config.yaml
d_mlp: 768
init: "normal"
init_std_up: 0.0356
init_std_down: 0.0
lr_head: 0.0078
Each number is 128 + 32 x the weight over its row's rms, rounded and kept within 0 to 255. Layers, rows and columns count from 0. The size above them is the row's rms in percent of the matrix's.

# layer 11 MLP down (transposed), 768x256, rms 0.0895, rows 25-77, columns 0-63
size [ 94 102 103 109  89  92 102  98  97 102  92  96  93 100 127  99  93 100  98  96 103  93  90 106 101 102 103 102  95 107  95  99 105 103  97 104 105  99 104 113  93 115 104  94 107  98 100  95  98 104 100  94  97]
[[155 143  90 132 203 126 163 153 129 152  83  30  33 131 139 138 109 106 158 213 116 143 147 104 104 128 161 154 135 137 140 125 105 133  97 121 102 127 116 118 136 148  92 132 150 131 167 147 114 133  71 154 131  81 194 160 168 133 145 134  98 176 130 147]
 [114 206  98  89 102 133 111 164 168 144 148 129 114  95  95 188 169 163  96 101  86 114 173 157  87 155 115 118 110 116 112 141 117 178 113 109 137 109 118 107 166 163 123 148  95 116 101 164 131 160 132  91 132 201 105 145 115 177 138  81  89  96 164 111]
 [170  80 105 118  31 116 188 162 141  57 107 165 124 100 174 163 134 151 138 132  87 128  93 122 130 115 139 101 118 127 129  97 133 159 130 121 153  98 193 119 154 124 114  99 126 150 142 109 187  97 100 182 209 126 145 110 119 167 130 125 112 158 150  98]
 [126 110 192 115 165 157 156 183 145 122  91 161 101  79 134  81 107 152 162 157 147 139  87  97  90 138  46  95  51 137 139 123  76 103 133  70  97 103  47 143 163 142 141  83 184 141 116 113  83  99 123 113 142 148 131 187 120 137 134  92  60 128 121 242]
 [129 131  92  98  93  71  57 109 119 120  97 140 107 125 205  85 161 118 102 121 116 132 119 143 124 162 170 154 138 148  95 142 110 177 115 108 150 121 125  95  63 108  84 117 126 127  87  93 161 130 147 106 154  85 218 160 114 122 104 136  95 113 111 160]
 [118  86 149 135 104 104 134 158 137 129  94 118 152  82 115 128 113 158 155 120 187  93 126 173 170 139 133 139 153 155 148  60  59 124  97 147 122 121 191 141 161 135  72 139 121 115 126 126 102 124 124 134  90 141 168 131  90 120 115 158 157 154  84 165]
 [ 91  71 128 136 122  96 126 153 111 129 158 102 159 144 153 163 109 175 144  61  96 126 113 134 130 123 128  88 128 102 186 156 130 110 107 177 128 152 162 131 121 137 152 148 188 112  79 149 161 174 126  96 157 171 142  97 150 141 144 118 106  59 100 189]
 [ 78 123 203 139  74 119 101 188 183 111 122 128 120 166  93 155 133 150  82 154 117 159 125 106 120 128 128 135 115 105 125 101  91 137 104 144 145 141 181 112 167 158 161 139 143 178 185  70 179 154 111 166 151 138 143  80 160 164 103 160 168 140 112  92]
 [162 184 204 120  77 150 101 122 111  84 190 102 124 140 105 101 115  76 155 156 140 106 169 139 140 118 161 134 117 104 136 149 170 105 162  94 134 101 142 131 128 107 201 180 120  71 134 125 146 171  85 125  60 121 179 108 154 158 101 144  52  84 140 168]
 [128 121 157 183 119 108 114 120  94  83  82  77 124 118 158 113  97 113 137 122 165 110 118  82 137 137 102 142 189 113 135 141  86 153 115 145 118  72 137 133 150 182 109 124 183  62 160 159 107 119 131 171 136 107 104 151 126 169 133 135 100 143 204 137]
 [ 90 159  94 136 111 137 140  99 158 103 108 185 134 115 157 127 115  78 162 127 103  93 123 142 153 141 155 112 134 143 170 135  72  85 116 135  65 122  96 117 111 103  92 128 203 110 125 135 138 165 123 130 165 196  71 182 211 144 165 185 133 138 124 133]
 [ 79 148  68 129 167  94 163 149 154 123 155 159 195 114  94 121 114 136 141 150 112 161 162 110 148  87  96  97 135 112  99 152 104  90 162 112 165 139 119 158 149 186 123 168 142 156  86 157 124 124 171 145 116 104 158 157 145 129 145 130 141 159 162 148]
 [113 149 144 163 121 189 140 135  66 160 166  73 142 110  93 121 108 127 207 143 100 120 143 160 173 161 113 160 106 151 143  95 114  98 109 128  93 118 162  76 137 122 133 141 119 113 118 124  92 172  80 177 167 127 104 103 188 199  95 150 124  71 229 117]
 [148 147  83  98 125 189 116  92 141 141 143 128 157 130 181 122 174 156 158 162 149 193 113 193 116 145 139 102 120 113 157 110  43 117 121  73 179 108 129 140 140 132 155 155 122 136 115 100 154  97 144  97 157 203 162  80  31 105 143 123 159 150  69  89]
 [126  44  91 149  86  82 118 123 107 122 135 153 170 141 135 122  99 130 101  91 139 149  58  88  81 139 142 123 111  91 138 115 126 136 111  67 124 168  94 114  92 105 129 202 112 145 151 207 140 117 163  75 137 120 160 156 120  84 172 134 106 162 137  93]
 [125 103  94 109 159 189 127 109 102 147 142 136 104 136 140 110 150 147 123  43 126 160 101 146 124  97 146  87 142  98 120  93 152 121 113 119 155 145 111 140  90 168 144 126  98  95 131 107  66 122  72 192 182 129 120  77 133  90  90 100 105 173 116 127]
 [105 167 123 124 153 100 160  81  97 139 170 144  97 148  51 158 121  93 124 159  79 104 129 104 157 157 169 126 138 160 154 135 119 101  90 133 142 132 100 151 124 101 133 144 135  82 144 121 110 132 153 146  78 103 135 116 131 124 120 112 132 163 143 169]
 [129 105 127 126 118  93  95 133  74 163   0 133 123 154  92 117 124  55 132 154 132  98 118  75 145 115 126 102 133 208 132 117 116 202  95  89  71  56 150  82 117 153 114 121 118 164 133 106 114 142 123 165 192 134 125 167 118 148 114 106 210 105 153 156]
 [ 85 115  36 134 156 145 130 164 145  98 112 107  98 142 168 168 153 205 131 100 115 141  99 160 134 117 132 164 106 134 109  99  84 114  85 154 105 120 117  86 137 111 137 142 156 105 132 173  91 174  67  96 105 161 141 172 109 200 115  98 159 140  97 123]
 [103 149  66 117  82 161 130 120 142  77  73 120 142  99 105 141 112 151 136 136 107 155  82 144 136 110  89 145 126 152  96 173 162 166  83 182 129 142 122  95 106 138 140 153 109 126 139 135 139 140 126 123 132 109 115  83 129  79 158  57 109 111 157  90]
 [115 179  33 121 138 114 169 133 142 133  81 144 132 112 109 160 124 154 135 140 224 140 117 119  87 147 145 164 131 119 161 206 150 144  73 121  66 123 104  84 129  96  96 132 133 141 181 100 120 171 100 185 164 118  75 130 135 192  89 149 153 132 113 155]
 [ 91 146  88 152 125 159 170  72 157 116  86 194 119 111  82 145 139 103 109 114 164  86 125 125 151 108 179 136 134  92 142 124 131 141 101 144 164 161 164 124 134 137 163 111 148 104  77 150  88 129 156  68 137 110 152 138  86 119 143 125 113 161 111  81]
 [149  76 130 145 174 108 123 113 122  99 195 154 105 141  99 103 162 125 149 113 117 108 147 132 136  94 132 113 106  96 115 113 121 161 161 144 114 144  93 163 130  95  85 174 125 111 116  97 126 156  82  78 127 113 116 140 108 108 152 137 118 124  45 165]
 [ 84 109  85 128  72 135 108 110 114 121 148  98 161 178 166 150  86 186  88 123  73 179  94 131 117 117 112 154  62 115 138 177 108  95 135 102 152 138 175 150 134 112 120 210 177 167 131 213 142 169 123  95 147 119  79 178 189 178 115  98 106 105 136 128]
 [127 141 132  79 127 114 119 186 128  96 179 171 127 142 103 138 149 136 147 175 176 103 145 111  88 113 163  87 139  97 122 161 140 129 130 120 177 139 113 136 140 152 136 132 115 168 107 107 158 156 113 115  83  76 182 144 152 118 161 169 139 115 125 195]
 [103 123 178 173 168 122  94 121 131 152 102 140 103 137 126 106 106 136 168 130 145 111 144 125 109  94 127 135  50  87 127 134 151  79  92 106 183  86 119 122 122 156 126 176  97 119 197  88 113 138 127  79 134  96 170 161 135 120 155 133 116 163 116 110]
 [122  66 123 164 112 122 150 106 149  85 169  85 132 124 105 172  88  81 101  72 141 195 113 150 124 139  82 151 158 165 119 190 173 124 176 124 109 144 131 110 111 153  63 166 108 113 133  73 109  91 178 177 118 119 139  93 140 109 114 129 130  93 127 146]
 [105 101  59  78  75 126 103 130 121 139 118 113 132  80 144  97 107  90 144 107 141  91 112 145 135 165 137 113 122 150 122 143 173 119 150 185 132 106 136 170 183 133 101 117 150 127 132 137 129  78 190 113  94 142 112  76 124  99 164 115 190 152 137 170]
 [133 135  96 141 128 151 132  68 176 114 100 202 146 121 128  96 156 123 159 133 153 148 150 118 107 134  89 111 166 156 181 128 132 121 207 103 209 119 132 164 108 137 143 193  84 146 119 134 156 157 125 122 151 157 149 154 113 118  85 153 112 138 193 162]
 [122 135  88 124 136 156 138 125  92 199 138  92 123  85 122 122 162 104  93 127 102 112  97 128 111 167 135 146  95 141 144 118 160  97 160 143  81 127 143 127 118 140 109 200 182  97 114 105 125 140  81 150 166  47 109  83  95 134 131 129 158 186 136 132]
 [180 189 117 111 137 134 133 130 112 153 148 136 170 140 103  85 107 132 123 102  98 114 109 180 234 100 178 150  89 111 131  87 131 181 155 133 129 142 151  84  42 196 110 117  98 100 141  91 129 112 127 137 104 142 104 109 168 128 163 145  92 137 169  74]
 [ 61 152 108 157 127 153  78 150 156 115 180 110 100 116 178 137 104 166  81  97 118 118 120  93  92  54  88  70 118 145 143 125  78  96 125 121 136  62 169 121  88 108 183 131 136 161  94 144  94 117 121 115 137  91 141 101 108 146 121  59 183 127 159 125]
 [111  69 155  92 152 132 178 146 188  85 165 108 141 135 113 112 118  96 115 111 154 121 147 173  89 146 131 145 109 165  83 142  88 115 135 119 143 134 102 160 105 148 154 153  81  78 110 159  95 144 132 115  93 120 155  94 139 190 140  76 125  98 103 148]
 [130 134  77 143  83 156 106 178 160 101 113 111 114 104 107  96  99 135 150 120  95 122  81 141  74 143 127 101 126 158 151 129 168  97 109 145 121 123  83 125 124 130 120 129 165 126 121  90 156  87 187 165 115 146 132 138  85  83 133 117 129 152 192 158]
 [118 153 191 132 128 131 111  87 119 110 141 134  88 159 163  96 102 154 108 135  97 106 102  69 180 158 140 117 167 123 170 114 129 116 148 124 129 165 101 140 158 158 108 147 139 117  88  90 124 186 196 115 119  55 146 100  53 125 180 154 127 110  90 159]
 [101 108 124 141 111 141 121 109 113 162 107 161 133 130 106 182 100 101 157 143 122  77  78 174 105 109 104 149 104 109 123  81 150 141 132  84 168  96  31 169 108 143 178 147 179 147  88 114 150 117 188 121 151 113 148 120 114 137 132 158 127 115 117 168]
 [129 146 156  78 110 110 121 104 137 141 146 147  71 139 168 129 161 126  88 114 122 130 107 119 112 156 114 105 178 107 153 136  86 104 144 115 103 179 105 152 180 138  87 130  98 168  93  68 138 129 156 105 186 104 120 191 109 108 178 186 153 156 121 101]
 [114 131 139 148 193 104 139 191 135  74 148 131 111 106  59 212  59  41 136 128 121 134 146 116 136  95 143 124 166 133  82 114 175 114 142 109 154 139 121 136 169 158  88  87 151 173 132 136  63 120  67 110 145  62 104 145 159  89 113 128 226 187 100 117]
 [134 121 120 145 116 145 194  74 125  89 123  59  91 116 141 138 136 106 151 129  91 150 107  92 152 116 127 116 128 146 153 110 157 167 117 118 174  58 152 105 143 184 142 141 101 117 139 158 138 206 111 163 144 113 100 148 135  92 135  93 170 103 145 140]
 [180 117 111 192  90 161 148 136 137 164 114 144 122 125 110 113 114  74 130 116 116 148 164 155 182 123 111 149 178 106  80 135 121  97 149 156 116 142 125 134  95 123 128 202 112 154 155 104 166 108  81  99 169  63  84 143 104 122  73 183  99 105 117 150]
 [162 121 152 182 165 127 122  77  78 121 111 177 170 136 155 164 160 134 141 174 105 159 125 164 120  85 134 129 215 135 108  85  75 120 112 181 105 125 210 100 149 138 131 124 127 108 194 116 107 163 131 117 161 155 116 157 134 118 101 106 220 155 130 136]
 [123 185  49  56 136 177 162 146 117 171 164 240  86 107 145 164 126 121 104 149 106 156 143 145 247  84 174 110 141 148 149 149 130  77 166 114 167 117  90 129 109 174 111 149 101 146 109 132  79  98 107 135 178 110 114  83 136 145 104  91 142 156 133 161]
 [131 124 118 103 105 170 122 149 154  89  89 153  96  58 117 129 126 138 107  82 113 115 158 141 179 141 173  66 153  58 118 182 108 142 152  98 122  80  88 115 149 104 143  88 100 150 102 144 174 104 131 111  99 140 134  84 101 147 143 114 200 162 113 132]
 [123 176 196 100 179 170 102 168 126 146 126 130 112  32  93 125 177  97 170 118 126 136 119 161 129 106 140 109 122 146 104 148 195 120 144 124 157  35 109 140 142  79 115 180 179 137 139  92 139 134 164 124 191 109 107 132  91 141 121 133 154  87 133 101]
 [ 99  96  97  98 101  85  92 142 143 133 119 129 167 112 154 110 114 116 125 166 127 133 126 107 150  35 196 142 109 112 100 117 115 148  88 131  93  82  93 191 150  66 173 170 138 147 146 143 148  38  96 161 156 126 128 151 101 120  77 116 137  88 112 136]
 [116 150 163 142 121  87 125  64 151 116 129 194 120  92 176 136 162  54 134 182  88 145 149  70 108  93 121  84  92 126 112 115 114 158 154 161 161 154 207 150  72  94 129 106 175 101 106 183 134 113 109 111 147 192 212 105 140 130  68 126 128 139  90  94]
 [152 123 130  87 155 172 125 172 148 131 122 116 181 138  99 126 128 143 146 170 135 127 110 104 152 141 180 176 130 137  52 166 104 195 208 173 131 130 131 149 161 174 138 103 152  99 186 129 177 138 133 147 124 121 123 150  94 130 101 176  99 148  85 125]
 [132 116 144 130 167 129 113 151 116 135 146  93 156 114 166 128 130 185 150 121 124 168 144 142 140 146 111  92 152 168  87 149 115 124 101 129 120 177 120 168 157 109 102 141 136 115 131  97 135 134 145 205  93  68 195  81  93 125 137 145  86 121 148 101]
 [128 117 155 138  70 145 207 138 126 129 127 112 121 109 118  85 102 125 130 143 167 118  96 107 142  96 127 168 152 109  98 147 126  71 114  76 118  63  75 101 133 120  48  97 170 129 224 160 121 166 123 154 137 175 162  64 137 124 122 111 155  92  88 154]
 [132 122 143  50  92 143 180 134 161 134  89  89 132 108 142 119 167 142 120 153 107 157 100 145 150 101 160 162 130  88  98 143 107 139 125 100 127  69 115 134 135 156 159  88 141  97 139 111 146 142 110 137  70 147 136  99  94 127  75 106 148 114 131  78]
 [146 129 139 122 150  98 145 161 114 113 138 156  76 119 100  91 181 134  93 125 161 164 146 145 143 160 129 113  96 120 147 144 125 183 144 133 104 147 121 159 124 145  93 146 125 107 140 176  98 127 118 113  95 130  91 168 131 189 186 184 106 136 117 119]
 [100 135 132 161 120 131 132  97 141 118 151  78 113 104 142 104 138 156 113 103 138  76 168 125 143 152 136 135 172  88 179  68 164 153 181 103 122 144  67 116 141 129 139 127 141 132 144 121  91 138 107  79  71 136 102 118 143 153 180 140 146 221  51 163]
 [137  88 151 142 134  76 189 108 143  97 168 101 132  71 115 190  96 134 101 110 157 114  79 193 174  83 130 114 116 170  68 113 101  99 137  90 159 202 170  96 114 103 140  99 107 176  93 182 154 115  75 106 131 181 168 129 138 144 117 111  38 145 122 119]]
# layer 11 MLP up, 768x256, rms 0.0866, rows 26-77, columns 0-63
size [ 93 107 103 101  98 103 103  97  96  99  98 101 110 129 103  98 100 109 105 108  96  98 105 114 102 101  94  90 102 102 102 102 100 101  99  98  93  98  96  99  94 101  96  99 102 102 101  98  96 101 101 104]
[[145  36 110 132 125 127 156  83  72 155 112  92 158 154 199 138  85 132 119 128 140 179 153 118 142 107 139 113 161  73 172 111 157 130  98 135 141 153 151 172 125 105 101 140 118 134 155 122 171 121 131 137 128 130 159 104 102  97 168 142 149 141  74 185]
 [119 106 166 165 107 148 124 122 139 139 127 108  93 152  78 171 162 101 113  95  89 152 194 186 168  94 169 115 172  82 114 117 121 101  73 156 136 118 128 129 104 151  63 160 104 112 169 119  80 120 137  97 144 153 142 176 129 185 120 178 101 122  79 157]
 [105 143 158 123 127  40 148 120 163 103 132 154 121 129 128 141  82 113 142  97 145 118 117 115 103 113 113 177 145 111 106 159 159 137 120 107 144 161 145 147 164 104 127 106  84  97 102  98  82 168 142  87 141 108 152 173 177 137 111 121 133  95 124 133]
 [165 159 116 105 116 141 133 122 129 202 103 202 152 114  86 129  75 155 139 175 129 113  75 153 105 135 152 152 148  99 149 103 138 170 204 150 125 143 140 125 150 126 183 116 121 156 122 105 151 102 165 128 126 190  32 160 142  80  97 181 117 175 161 166]
 [160 131 159  67 150 101  82 151 166 166 136 115  59 165 191 117 104 157  78 108 158  68 198 168  88 173 116  95 118 111 118 108 182 106 151 117 206 106 119 143 151  68 141 132 114 146 135 129 129  80 132 125 130 129 104  73 167 128  95 135 163 125 160 148]
 [176 116 130 116 176 153 170  53 172 148  87 120 129 116 134 117  87 103 147 186 140 103 139 143  62 145  75 116 117 131 128 163  95 140 143 118  93 133 105 128 151  85  92 110  89 119 104 108 145  93 131 174  75 144  89 137  70 114  92 107 124  99 104 150]
 [134  88 113  91 100 109 160 155 150 124 124 149 112 190  82 152 143 149 104 131 182 132 120 157 118 144 145  96 144 155 151 149 137  75 121  69 189 134 121 128 181 166 105 180  74 163 148 127  77 128 104 114  89  90 122 159  63  84 128 140 180 141  99 178]
 [110 115 132 128 135 127 151 104 147 174 147 159 142 103 162 113 141 118 153  82 154 145 123 156 109 149 104  91 158 116 111 135 145 151  89 147  89 120  28 162 142 119 153 132 101 165 118  84  75 140  87  89 205 110 135 157  62 112 133 114 107 130 139  67]
 [160 201 139 132 108 110 187 143 125 143 166 164 108 170  94 145 159 193 115 119 130 154 173 152 171  98 158 110 125 136  79 110 143  91 158 105 169 126  92 135 138  83 103 115 135 147 124 146 163 137 114 138 130 127 117 112 143 150 110 120 127 116 141 176]
 [ 92 144 100 103 135 139 163  94 140 124 184 179 119 160 155 115 165  97 125 119  99 129  82 139 135 144 143 133 172 163 114 106 127 129 134  98 107 125 171 186 176 110 160 111 134 117 124 140 126 152 166  63 194 132 109 104 199  94 105 159 156 115 129 125]
 [ 74 140 194 157 162 167 138 168 124 125 174 149  71 108 123 140 103 127 124 140 138 107 177 101 186 190  93 168 165 160 150 122  93 155 160 103 100  77  86  97  75 118  97 136 127 150  94 142 153 188 112 147 127 184 122 164 145 158  66 104 152 129 142  69]
 [ 62 146 144 147 154 166 149 142 132 139 130 178 137 139 160 163 150  72  60 125 167 104 133 102 113  58 161  75 130 106 163 115 128 130 123 152  83 110 110 147 105 192 154 157 121 149 121 148 150 107  95  78 104 127 134 147  79 116 134 169 118 131 124 151]
 [158 120  89 110  89  83 202  93 136 114 148 124  98 148 137 118 124  63 102 120 129 204  61 171 131  87 162 143 122 116 110 151 133 113  93 146  85 112 112 183 141 175  94 101 102 152  86 150 119 113 142 161 164 114 137 131 102 100 110 114 122  79 159 124]
 [157 115  92  97 163 104 104 127  95 104 139 121  77 182 161  78 112 101 109  84 128 155  98 122  91 127  68 128 114  95  64 112 139 156 125 126 128 143  63  64 134 128 132 176 123  96 102 190 109 143 130  93 158 147 110 149  89 144 175 170 128 113 132 165]
 [163  46 100 145 161 114 128 116  61 127 148 140  79 155 122 111 135 122 170 112 141 125 129 122  95 123 130 174 132  78 137  70 187 123 157  98 163 164 127 131 131 144 158  72 109 150 135 122  88 123 117 155 152 173 124  86 141 172  76 114 143 103 112  86]
 [170 154 164 141 141  93 123 158  91 110 118 181 129 126 136 157 149 130 136 109 141 131 166 173 105 184 121 122 146 132 128 138 158  90 185 113 164 127 102  99 132 120  95  92 181 138 153 162 121 130 100 116 130 111  72 124  85 156 122 118 123 120 112 105]
 [135 160 109 112 177  59 164  95 165 141 151 188  98 166 151 113  73 117 133 115  97 120 168 155 122  99 128 136 106 113 113  74  86  97 147 167 138 117  84  95 124 129 125 113  63 121  79 114  48 116 175 127 115 140 142 129  71 119 100 121 144 106 138 125]
 [117 171  88 152 165  94 126 119 153 109 116 152 117  96  98  97 134 117 127  33 176 177 135 139 145  75 113 140 100 182 167 120 133 178 114 123 119 137 163 111 184 173  69 125 117  84  96 143 139 119 158 167 142 122 120 112 132 158 123 115 160  97 101 109]
 [ 96 134 165  86  94 123 138 154 105  89 125 170 147 153 108 114 140 118 184 137  61 119  87  71 121 115 107 144 118  43 150 151 162 149  69 144 162 151 145 161 192 122 141 164 115  69 154  91 199 151  95  68 123 105 102 159 110 105 109 165 119 120  89 134]
 [103 176  87 126 103 163 106  74 100 102 135 136 110 126 157 137 102 130 115  79 164 154 129 101 182 140 133 131 117 123  97 100 160 117 122 112 103  84 132  86  91  91  89 142 159 117 198 105 105  85 192 154 122 109 147  84 115 116 107 127 109 128  98 116]
 [139  98  90 117 104 117 128 132  94 131 179 121 164 141 135 124 107 143 160 154  81 149 157 118 119 141  86  88 140 149  96  96 148 122 132 140 116 142 145 189  55 141  95 162 106 209 140 151 142 168 178 107 115 164 103 124  97  88 168 174 161 110 147  91]
 [137 148 194 149 164 120 150 166 163  29 142  60 111 113 132 134  84  77 131 183  84 105 133  52 145 120  79 130 168 105 130 141 160 170 125 119 133 122 103  82  77  86 130 120 145 123  91 107 173  91 163 126 113 164 181 161 123 136 128 153 174 133 139 128]
 [ 89 140 144  90 158  99 155 116  82 110 140 108  75 169 149 174 157 105 170 104 144 125  98 175 165  83 136 157  32 134 162 119  99 165 107 115  71 170  62  95 165 186 161 108 139  85  95  99 157 112  68  84 135 151 175 122 193 140 133 135 151 102 196 104]
 [157 115 100 117 181 126 111 134 193 149 148 121 128  89 161 147 106  84 115 141 112 187 152  66 131 120 171 160 133 107 127 105 150 168  71 173 113 148 121 144 171 109 146 134 121 134 143  93 149 143 151 110 119 146 170 146 116 135 132 122 128 100  93 143]
 [120 136 120 105 106 130 169 115 125 154 119 168  99 136 145 150  97 102 153 121 166 152 227 128 133 124 165 124 185 115 121 132  96  84  86  93 122 118 153 131 144  93 168 153  77 112 143 133 171 154 115 153 167 175 129 137 127  81 196 142  94  88  94  78]
 [124 177 124 112 135 123 129 128 141 143 141 180 126 147 151 149 179 146 109 151 126  83 118 140  99  99 141 122 138 109 199 122 160  89 102 100 104 171  95 121 134 156  80  89 171 140 159  85  64 125 109  99 179 159 120 161 139 126 164 121 159  98 127 157]
 [141 138  92 155 202 111 149  67  76 107 126 163 186 173 182 133 107  86 144  92 148 178  92 158 114 132 140 137 105  74  96 133 143  90 137 118  83 111 140 103 149 170 185 174 143 118 166 157  96 156 138 131 153 131  85 160  69  71  88 107 116  81 127 139]
 [187 146 117 101 120 120  93 134 127 154 135 157  56 114 155  62  99 117  96  99 118 147 129 103  99 131 143 106 109 180  77 103 150 115  83 114 103 154  99 175 108 118 121 100 133  48 157  99  98 152 148  95 116 133 135  96 113 215 129 138 117 148  20 151]
 [110 113 139  96 106  93 100 133 114  89 138 126  99 144 173 135 162  97 100 191 191 137 186  95 125 125 136  97 107 117 132 135 152 140 139 139 151  99  58 112 113 154 139 138  75 178 142 131 143  58  95  99 178 147 170 121  92  88 107 108 156  97 128  99]
 [164 141 123 104 196 166  74 167 134 143  66 111 160 130  92 102 121 119  74 107 112 104 146  68 114 113 109 155 109 120 147 168 114  58 134  90 120 123 185  97 176 123 164 138 117 127 101 192 167 138 110  95 144 181 135 114 168 100 135 135 202 136  95 154]
 [142 176 102 100  67 141 175 164 112  69 124 127 132 153 102 122 133 127 123 105 120 153 117 143 122 145 136 145 136 185 110  70 142 186 123 193 130 141  69 122  87 189 142 157 107  89 138 161 105 191 142 145 149 169 121 155  72  96 139 153 122 111 116 105]
 [103 170  64  88 131 116 113 112  87 118 177  57 126 127  90 120 134 167 188  90 179  54 197  77 129  95  98 106 135 149 140  90 144 141 167 110 110 128 134 160 169 202 142  72 112 143  91 145 127 150 156 106  98 113 110 127 132 140 174 108 151 136 179 102]
 [107 148 141  83 146 173 165 132 140 136 169 179 139 192 164 173 143 132 255 144 139 152 149 120 123 109 152 151 151 116  99 171 170 162  76 111 118 136 178  97 201 187 114 144  94 140 112 145 187 125 122 111 114 161 155 110  90 103 119 101 127 107 148  81]
 [129  78 118 134 125 153 137 144 119 187  59 125 175 131  88 137 150  99  91 118 151 164 105 107 151 146  85 139 132 109  95 160  75 146  90 152  22 199  45 137 128 142 121 133 127 111 128 228 191 159  91 134 146 174  83 108 111 142 156 117  90  86  96 143]
 [164 131  90  90  99 134 156 120 150 204  83 114  57 131 152  99 124 120  76 138 128 203 124 152 182  94 129 119  60 143  71 167 165  71 108 145 115 125 144 146 136 125 130  98 132 104  95 116 133 155 129  95 143 138 133 165 170 206 108 167 160 143  81  93]
 [123 141  99 158 154 144 137 121 117 149 139 112 143 138 117 110  84 175 161  72  76 126 127 120 127 178 166 153 109 123 155 164 155 140  82 133  87 113 119 141 101  83 111 103  83 107 103 133  98 133 130 133 152 148 137 186 179 146 167  96  90 113  66 140]
 [ 95 121 213 107 123  86 106 135 137 122 109 113 114  68 143  87 141  65 149  68 124  95  98 169 115 116 159 103 113 135 111 124 110 124 135 109 137 162 119 156 135 106 159 138  75  80 176 115 159 112 153 171 178 133 144 129 126  79  96 149  80 132  76 153]
 [ 76 115 145 119 145 153 137 166 120 169 149  92 125 177 146 129 155 174 141 138 103  64 170 127 159 185 160 207 144 102 131 183 135 134 123 138 185 111 110 158 160  84  94 116 173 138 122 118  76 143 182 106 168  94 134 196  96 168 105 132 174 124 141 114]
 [106 144  81 122 129 120 130 195 115 138 167 112 130 114  94 147 155 175 118 160 139 119 152  87 138 117  97  82 171  78 115 134  75 131 164  75 106 149 138 117 155 106 202  93 170 158 141 109 109 193 182 101 139 197 130 147 170 141 135 102 124 192 133 126]
 [143 160  93  39 104 189 125 157  98 126 112 158 116 143 140 124  88 118 128 123 104 137 141  70 129 131 103 127 124 150 186 152 179 157 182 102 126 170 111 117 170 118  79 134 110  85 196 150 112  74 124 172 125 106  96 114 170 127  67 127 141  84 159 123]
 [109 114 130 169 153 124  96 123 143  96 177  45 167 145  48 132 128 130 154  55 190 101 123  97  73 191 118 169  83 126 104  58 155 182 107 162 161 139 156 156 142 137 108 112 129 112 119 172 150 129 107 179 172 178 161 110 136 166 133 158 118 145 161  88]
 [ 73 104 122 196 122 112 127 148 125 104 164 105 190 138  89 136 149 151 177 145 159 167 140  97 138 118 140 164 140  96 103 150 120  75 123 123 125 142 194 173 156  85 131 125  71  67 142  85 148 138 155 149 152 194  74 149 123 117 157 133  95 131 102  99]
 [144  43  97 187  71  59 111 124 149 141 148  83 114 128 155 103  64 142 107  90 121 169 107 101  99 106 123 119 192 156 160  81 125  34 129 109 120 173 168 215 177 121 154 122  94 170 113 106 126 125  92 103  84 106  89 143 103 134 155 144 122 129 104 177]
 [ 53 160 141 109  87 131 120 111 133 123 158  80 124 177 140 133 136 141  87  67 154 171 109 145 155 151  62 135 152 130 149  91 184 111 140 132 115 135 108 116 128 196  53  66 147 133 109 129 133  88 103 163 152 181 123 100  65 134  96 156 137 137 162 123]
 [154 186  85 133 118 185 130 109  54 127 113 176 124 131  71 112 157 172 116 135 119 137 109 210  99 156 151 198 103 133 107 115  97 105  48 128 196 104 129 131 137 154 117 138 165 122 121 130  85 119 116 187 121 114 133 138 130 122 166  84 153  58 159 123]
 [106 131 103  64 115 158 172 122 143 109 136 149  92  82 150 135 118 130 122  30 112 134 121 141 143  58 103 138 120 105 145 142 136 119 148 143 164 178  79 115  69 151 123 109 114  54  48 136  81 119 137 125 119 131 146  99 129  67 110 113 102 114 140 147]
 [ 67 130  91 125 161 160 125 109 159 110 166 129  97 160 168 115 107 159 123 139 142 112  87  88 156 135 124 164 145 132 154 136 101 107 109  66 106 154  82 101 134 112 141 154 138 170 137 107 125 140 184 189 185  69 132 139 173 161 102 193  79 135 111 119]
 [114 115  82 112 137  58 134 116 168 209 107 148 115  87 167 125 155 126  69  99 111 106 165 143  72 136 141 120 138 102 117 142 140 144 178 113 154 175 180 114 176  91 152 144 150 154 113  95  89  87 156  73 111 129 191 152  66 119 158 116 163  99  80 180]
 [ 58 118 163 177 173  76  88 131 119 107 121 117 109 129 145 124 139  55 120  76 165 142 181 160  91 149 131 129 131 139 134  88 106 124 118 113 137 159 158 115 131  82  91 143 123 153 106  96 103 129 152 115 188 110 123 132 103  90 205 138  73  91 100 178]
 [147 102  82 125 137 154 102 139 213 109 163 107 180 110 108 164 119 132  97 132 200 108 142 163 101 128 113 102 123 151 179 110 119 134 163 163 158 115 131 201 114 118 151 157 158 134 161  88  73 114 133 117 100 169 126  93  96 152  88 119 174 160 137 156]
 [109 134  93 147 127  66  92 169 143 129 132 112 186 153 172 172 174  73 120 192 182 163 169  98  55 135 125  86 158 105 110 133 182 121 127 117 154 119 137  64 115 124  84 132 171 132 173 188 159  95 139 171 100 130 114 140 100 114 109 157 167 119 133 113]
 [124 188 140 112 138 148 115 187  95 119 120 170 159 124 163 110 144  80 131 131 122 148 134 162 111  89 118 166 164  29 129 108 143 118 209 111  82 137 137 140 101 165  95 155 180 125 144 144 141 114 138 125 108 149  94  89 113  95 111 173 184 120 166 149]]